{"n_layer": 16, "activation": "tanh_gelu", "norm": "layernorm", "norm_place": "pre", "init_std_o": 0.0, "weight_decay": 0.016, "schedule": "wsd", "decay_fraction": 0.551, "decay_shape": "linear", "final_lr_fraction": 0.0}
Each number is 500 + 50 x the weight over its row's rms, rounded and kept within 0 to 999. Layers, rows and columns count from 0. Numbers have three digits each. The size before them is the row's rms in percent of the matrix's.

# layer 3 MLP down, 384x768, rms 0.102, rows 227-294, columns 192-287
095:636545571461564477593537504456568479470586575546521444470464539526482513576426531456464526481538452485477518500492425494509526493498553409529540553540499496554547489514456484558429461571585558446498466507539442423621524549507493446539471425394519497523513552483500501511541486427411542520
101:598464496463466474561499546458485515411494478565492530548532484508575429569579502439416560472513522517544452511614560459470554513507488537458477450526451516562560532479573486477496507502487503609454466594545469519483514557510453477474574464470483458438553487453451510590536427466392551444
102:455509437507462495484509578514483455534524457594542459515486596402496427479542533544476498546513450561548540504504485467485440544501501558562507546559536495550462492492449491508493494671473486545493432416569441506451520402519521510454460470467588544522416534496480568488558464381513493508
095:535534528579557428476459513528446450540570502523470579472511449520484559573448538454535547526582437492502474508573457458527566530595609540511472480442579534599517486511462441439522498503514534528557489586549479524512454491463531565470588575571592447453452465478503514473419460578476481523
100:538599500532472473535479496535473542456399562587496538483540564525439519433470521468445441549561436441611577586450469483519531576623467570531385529499490505499485580519522569453542401441547631427574437493524498518501511535457519484353548562447553464488508486494515499501468464498478606533
098:487464447544454476444476526482539485482573505543511522425561458526471538527527548524492539559506508641543488455523437555407469453533536479519477426398473582492518465480455462476515512468525472456490441529540574516507443527431518524404531547481494525512502413581479476529446474366441537528
102:482550475515474525498515463545552507528468669502494456481467591501491536433537436463559496548534445526481484579522596445456463442545505422529582482459477501446514428481442479427440437467440500516493505481513552469533573503486475532484506481445470534456513464464565450477424525550476508450
104:540539554553492482567528462446548468510564513444507434470502514459463483485469569486527455423493499521535451472519357558492546492363523559465469466441465449514539561589472426443584520545466464507458467521469475484487450576457477531540545462557513499384505521467460456524490506500489503587
094:468487545518567519438513476530553549454476429481433505515414433566554490537524538566471573511457538515525430482533646437421512550531485507498587564464482503537569503495525430490476517488472535577555475570431489514511499528481598484508602352464410479531502501470534440520426531494420557494
099:465531574561477508406435592504487486553467470465469449512510526515478543401522588502534414485603582567434530500467428470503549501420458440526538533541506462476489509555456600537483550498416519403525570557490497460528447489472454449489489516550462410557503504471540547532599452491459573489
098:403554493494489459522507560514463519509591430476534516563463461399463416508464442518487481473445491462442570545484539452519504484459440532529499596480612445471450520517476557420495475480517490504535520608478501527464581528486594480439479479393536415503391454475516486377485510517423465432
094:488483486522513553583507631495468471471521458480528531478499441500506527551486518489465487436409437494444456492482474539615497432569593458492492444487393452460543418590515441539537596508499528526451554619501545518484462560435518486590521611503479567422588467418378514437516500392497432453
098:560440443471546497513547495475550483448559451547476558503474467491469416537467499428463540413452401560445473521455442480478533468487499476444501573468444489508426552469477496515555426541560580465429562397489538496451574534544621414442537534463508558510585469501497469563558416495522424513
098:538570490477503484477377538471491479474498458498529469482487474521516478608457580535489543503528582510501575536462522333453469521525490427507459485457450566547506488519407473444517417450537453469496527555497497493576564415507459470580562531510472476449456447467420513440432590440470589471
101:546418474495454521551515474540407435551518437572493563452474466487552507457461494442530494449494469542422487543540319490525425552513424491598591471517486437508548508526544494502538500531562570498467461382603499584509513540539466466470522489644436409428478469475557439448452440403504508521
094:516431488395521537484508475494425560576426479527446607466534477433481396533534521531547545405415521467482559550474551418525575519513596465462416627495536442485547527530447487381561517523545475480502530598401458490558534486452464571436431508472534555494522524506477496503522555343468454541
099:477493481552543579403485463515438526444477583492592480492539429349456578530500454499514422560441446450523490405521464569516515504538504440617419535572533476558486490446528442393493460562611517574504537489370526470445438551535491422480482453468494535498477514448542526529548486560478446462
106:532481575489536502572484518531480453535463449530453475471538375471496551491505404533465459516477528527497509420522495575521507473552444449394499586402528531400514517483597561536574482483470430427492566544519517589525480465510532424490540496465427481479566539488444453600502523494500470579
097:558506583490523432390500457548535465435479566541540459452528636505525538587552498466456457525494513436534520454482564590563495520482545481610501410458424491456432561494444437466547543598397479431448545543531584495575514534432490530533506532488530433592527547440506620538575413464527501517
095:493542454368536445416422485523497480336471501481530534518550539475540582529442512471417425539528491472508490523472455528530515506455493393548543501458427438395393498469541489519512412561395421453504483431507492531544468437458470421487479607516449586486495505555482514472531631533556446463
101:468582454415551558428421532507550447513494519469490489503361550509537487478509504558572424555516535440450436457521548443610457514530485474553555494548429483445541451470477457517583436580499436522527430554462523591490464471471540504517571476489528456473511547580510477502637458407531459535
099:579509530488452498453437600493525519584516555452526500575470534567509529409573572444462454443480611533440466447486428496526429432447414519516456591464513442410504515580472509620514489503582516424489526484455483537499516535519429525443448546485501446452508519495489449601461571566588492465
096:461425531488430437511609397473502450527517478487397526463466529466503611563529495536479481538509561510562550477469563396504478472380502479493535579474527444559504598557490483467532466538460523502525465566519488463526597555544493517511584437512497475453559609561613507511497562580583592520
106:502552525528590465534529549453557489479439498527568468512463454587492468583435478543479506462526549438467444388469500456505500530602492531524514530509495402477463509507473500494521419506544525555489503498459498547468522551561471518472502553412499636485528501497483541502452480426590548602
101:427609421530590509525487509479548445519517520505487546517578606506548478528460577512474413557493445491507485537512500481511532519465432553538470430477431500455418519618436384442433524523498542487513463497523434540486561569526544571483493568532393579590516462446587481430529514436510508485
095:522485523525568515528431376469511540514576531456546494485484499470491492485517525524569484442493622483466491498451518516452458444464471475512485424518464473553466465512535548558544512503496494463634435528505405493516466527548479500632522468516491556455491448486508450589540537483533531514
101:515629498460480538444539479606624463549479430526573597511483513468489495463572506501601485580549640506481532520459434515487409552487429474560568529523524589466598471564414476428445511417499487427446531493532424572522388467523493498518545515538527435494439545525478530448553498489538522501
096:515391583445549482477583452462442369546465514470392455551578531461447449420506539521431585432571469493484480539505442437444507633503565508519589454537447508526530479475499537499553521491518446485428550496462534491513470548539510481450459550507558562531582553523522521432530482544501371533
099:502535523557507486549537521460499473451541598536492518528516562480494536525481646556572465640639449513399532519460408467599414486566501561516562550532462546519520447524548429544486463535486443436588496538588586547501494466580440446540538367534454441532486597463534470518476487500571551524
100:460458549495476462476524422511472516580416535504482542526503612562455498432528489556429404564566549502456549531474492491460557476512494510410392515534567498508443446515545437515498584424439488528452551474376468431457454474538484558585499410518564550573419594501520473492445424491521567541
104:501514522487486509478418507490502485458539511579527547493503494566563452460439523463477513482437448478446557408495441583502562471539427488571607497425501463479506510541438634543423542445515524450446511661539506494525439482504534551551477491490488470439553456502525511427479575394475560491
106:493405529389439470525490561575436489470404458473508475510535552513400438409488539445505516510613511485472511524454492484531476542614503445572527595491559381523523507400492535465459513486459498426502464527474431582537470422440578413536545439596491512523494538528469480425509550520507521529
096:587490532446412530434601536512445473417513510486518455554374510518473489394586619507620506502501516510477506511436474549520544516431463494363466598499469550483559523545520527485536495505521471432438499567442633612547473485490497433463531433502569513536559486470584476500488509553510388469
104:489444479441573530499520416455530533497377447513443491479458521538583429512561420435584565480532530540527496490538427472543471458519537525380460483554548496509490552436496455496531461544504503516562494506522419496577525403489513498521561499519426591481480524519543504567456487493593494417
094:535507470505525534457510552440487529525563468430386511470465505535470485395450492533595567562530438487484536440535497466562615556585473569534493514472540537550543372469441552526455523525386484488394496494513484386501400447470467413493454501516552499459495497547539497483469427539466567576
097:530479491435502508384435484512554482518472522466574512487495568513500540441509523528523605489531493534448435475451461528495422536428458430530482516513643552495560493460481540546493621541488439444494505441637476374447508507443476455466395446547479522479520410455474463467545486524428464530
097:456447544492553361534429493483530408524490489484513505555429630484479480493435475511556430562592515502363572521514587460514484469418475540368471555535435541439460436483539511517438503579528550417602437569622408545472611537498552585474523578557523504512442542418545459435539406578577509449
102:506558563471471479419461588547550454486489463439492507511461545556473345457480570493530436540525532416454546469549477521476519546547480555491496452524503597535481516475579500444495531508499495439552484423541474541550489468491482476463436545528455453506506465501484547403497428507560486550
103:576452439535576424486517543512540475411487609520597570511484461475542402502517440456508505466420535607496514580516540607494517432501478510600461517463598497459534499424374522509495530548550520508461505555532426512468519477520439451559466573495492389511531455441583446494450458533494497461
108:514396463437442460487516515492494560575528464467545554577447518452468442488443493375497605492537516470553486493604557546516422467462526583459498503558514524515549513512421471528628525559500433535519483458612443546499491456464486527380504468500408462531496493490513544544440430525496515504
099:494451435480554548552541476470507510560451479444537541489501539470431552493464470541481560498506491511468589505461581560518488538594584362601455460546455418572532379560576500509498528460539476511472591501492469503565452509532430507537584569608499501490408512407455539483438507546526510555
092:582474490418419436506465492615509495379460568430509526533539448489495508510501535507504523522437530550470498510544562463542500450369467504444426480488511572452536544404468526436481497488566486510523425558454456523429489497574533514502529491475390449538614498520412495496500521499503535481
099:469575582529378507457542518496599535498409525589471486539498450495510510513498502516517507517484522510452497490468517499503509407553501425521482530412419458479527525550525415406449499416551472511461596501414512577480562537537432484484504477405474455477501465519534414456494500501483444477
096:541396461522423474510528522537457526521526552475468554513560444567565489464461581522487467455476460492480513477588457561565505469511470522544489499517491526516545516540524572523416584603486387503554524440522573457440503529507538463509446489522498416462485437574490459475508452475469543549
100:411520510556551493529441505529499509463506543485512548582540423574490544559503460429501482415394644435470524481491557471529493511557446496474458432510493471540550488556506529509556487623502481532520423490444452481391449445543645480392521507517550600489494491414442578528541524547515449527
093:445420521458431437506506516554487513448518381625488431480519447506625544479509559477463458459514471634523503444510386479408459518437448506545510511540434485529452553476527481414498569474545550504464455562480520436583503493566448447485525521454485450450520499558546481467515524498523510512
101:538416508449511573565501451525461460465569603517475418505477499493489504482546475492492513649449478510562496553507566594496460524482461456596467498475560499511476558527600465562452481494449485453501433431491521501575458362434445514469537440525442496549572513530405495433510497522504534521
095:425532486501590530345469442558489462456551471559467590450412463540510465480428529498413556439533548588515423486535448474513412537426489482429502505398439452431546518437500564514527498513535466513440509474550628552466486490567510579549622460486545608506515477482487502543410457507478444473
101:420507421536475546474526489544503413551512512470541531517518446446524597608542465547418469471445473464544567478422525447542523471502549501529512458491609539455478459471457493457588495432450565565565502483419549466494430491532656488359553478580584497515515586524539417593402602461453504533
103:501461440585520471556516569549490510449539563508457545524507515525453501458581545484455533436438510502492471496567434444565548451544462465560567493494464491573508470395449490563471522447466464601488455515485482474558560477489444538442522576426454463528483426543510545513603536548406520460
104:526471554534488546509449446482462472569506506396448568516419502525511540529511469531467435475500456499512577434512492478502510475449422537498471515498442540440494546468515466464560451482523467474397528480533474395489454592463484500480465605522462464467475515458521500514466396412445461564
099:474504531439549568556495560503493527496529521388607479517449575451569592485561537441377511587553547467525482566535463579490468415461514536586405470419446561471471487487505516560548544461512406525492491466651471488472538498495474528523510565547540546446464525501429547461456476450432509568
099:572356583483501433529490441405597532525474460520494599460434537428402491523526475431445497548509508563471535471486586540517568582532532540583476493417512577460456494466489349438506403508508557374423521510512508486609556499536494526448511528447541501477475478476534585578480459464568509478
102:492503526393532559560484487550437449467456553491460532440508551488474603377468534497485442503483485576514585525468608444506593541558560499540491464586550599512454404702558514469526523411498508541468437625505445494539466487527476510525457404528494547542524503473508503555440540509529459481
099:527506523475548535520446472565490540478475560419540527428509463462501438602531560506522493559454543521548527458376565582520412540571533566437591536517542489462539422462548470440471620511454489476562508563431383472540466500517452404493514488505540548504422550476498538511501464441535443425
100:522512536470531507491553487565459531439492492411483493498558478572440520506468533523506437530497540522514573506538538506495540512609540531518429538564494530530497393532540530480508490451472505471534581531423537500420524567474489552505471476448515551593496544374477382536551555556478476474
094:556482467532549511506455540507501550527537516562605479545435532595526551548509599513448520480596467583487493504481466509530552555379504494484547550518522512440464519489396569501432554456560603469500458491536405510426453508452426555475485533431533540417485438601545496513610522511476494456
098:503462572594491459508563587476480409415478466452481490524488460423521461435514479561489486491550470511525550543556495434455501440480506471594488522426554517542473502551437506539485489544490489538577542555465485496502499511586486471676538467578438526534468491550485499545493497432499516477
097:514509573514510547508516457459556494474536481517532547476450473588442524565497438393479424408511439502579580450501466513553452514454508503499493499372440392467538493523546573402511462509484538435620472494545523561467463524436518536564527471507471425505521489463421563588579531580521493403
096:537425521523496559541509491589500487518512501532529480566512443588485516491511546500505518529581577475489441472484448524574499462566499537444567451509488574441454571580452444561455521518516580464449491452522604494590514490509445542452456441485535495496622602491455497502467492525538499392
103:498429447549532476511445529469442507538366454550538476521416570471517518406490498475539505571460545499474556474468466511563501521540486521422435503530541466491503495493517481562497552496422469509547489524480445539513350544432452564496482526414481491479498466485650531452564521538514443492
098:474472513422526569522585492652462491478526489594476551600416399519466530471426485525479589481563512528489526588465505465505444550398534481513448487478489426454487529502523464513535520500572580502440498395513559447509512572425393477415359440364532518503516475470558548558458535469458530519
101:505447531446459425502556456499484480504525485477445447493481527541523419464479497406587547465510517450477421514538508465459478473573457492503515562452484473450550444469527529545523436462487479539450449564538437407598531618527583491436509569472501474496571500528517434534486502525569522535
101:493496448523506451446508499498439533524576495501448563490491521614529541584487438377575510538529567502529452387471574560456512563542411443464598518414525461522500527504516435549498417491496542530501540475479530498579431518474452490454517531450498576553499575439529500436476455610484397478
104:476460546492452507477524430524545562547452584480457579401566499444498521467457505448591468485465442511456564526441445529469577531427505553524425481529588478639515539492577435542471587443513559436433503463440595496566439448570492487544518543585547543487384591473429434491553476546447454518
101:433475475505555476565498491511455548403482551505485518475496463535457498475480415493518512431518512475511476455565499539503525441517549448577527546430390427479451434537480523585446438517486442520493512534437570501452571418486545571440489503529550486488452508439501475486500583425497462500
097:507428469514446452580555514492499567508463431435494479482520444490514463516487588521516524452417473535431507494589442448429503433531552466398537533569531488551566489615589545560494556459523427531569549455492459613527501494520545448566447416523472503469492450569493516423487425462488574455
102:469600475503544520536469454555470574455512525426486511519422512519628562510548553459475564449472538490409513495558426486501508521542477563455436485534589535566511550517475532456469462552453524423483519509523557520511495520541479396475464441540462515519481453433460497538416434499423440424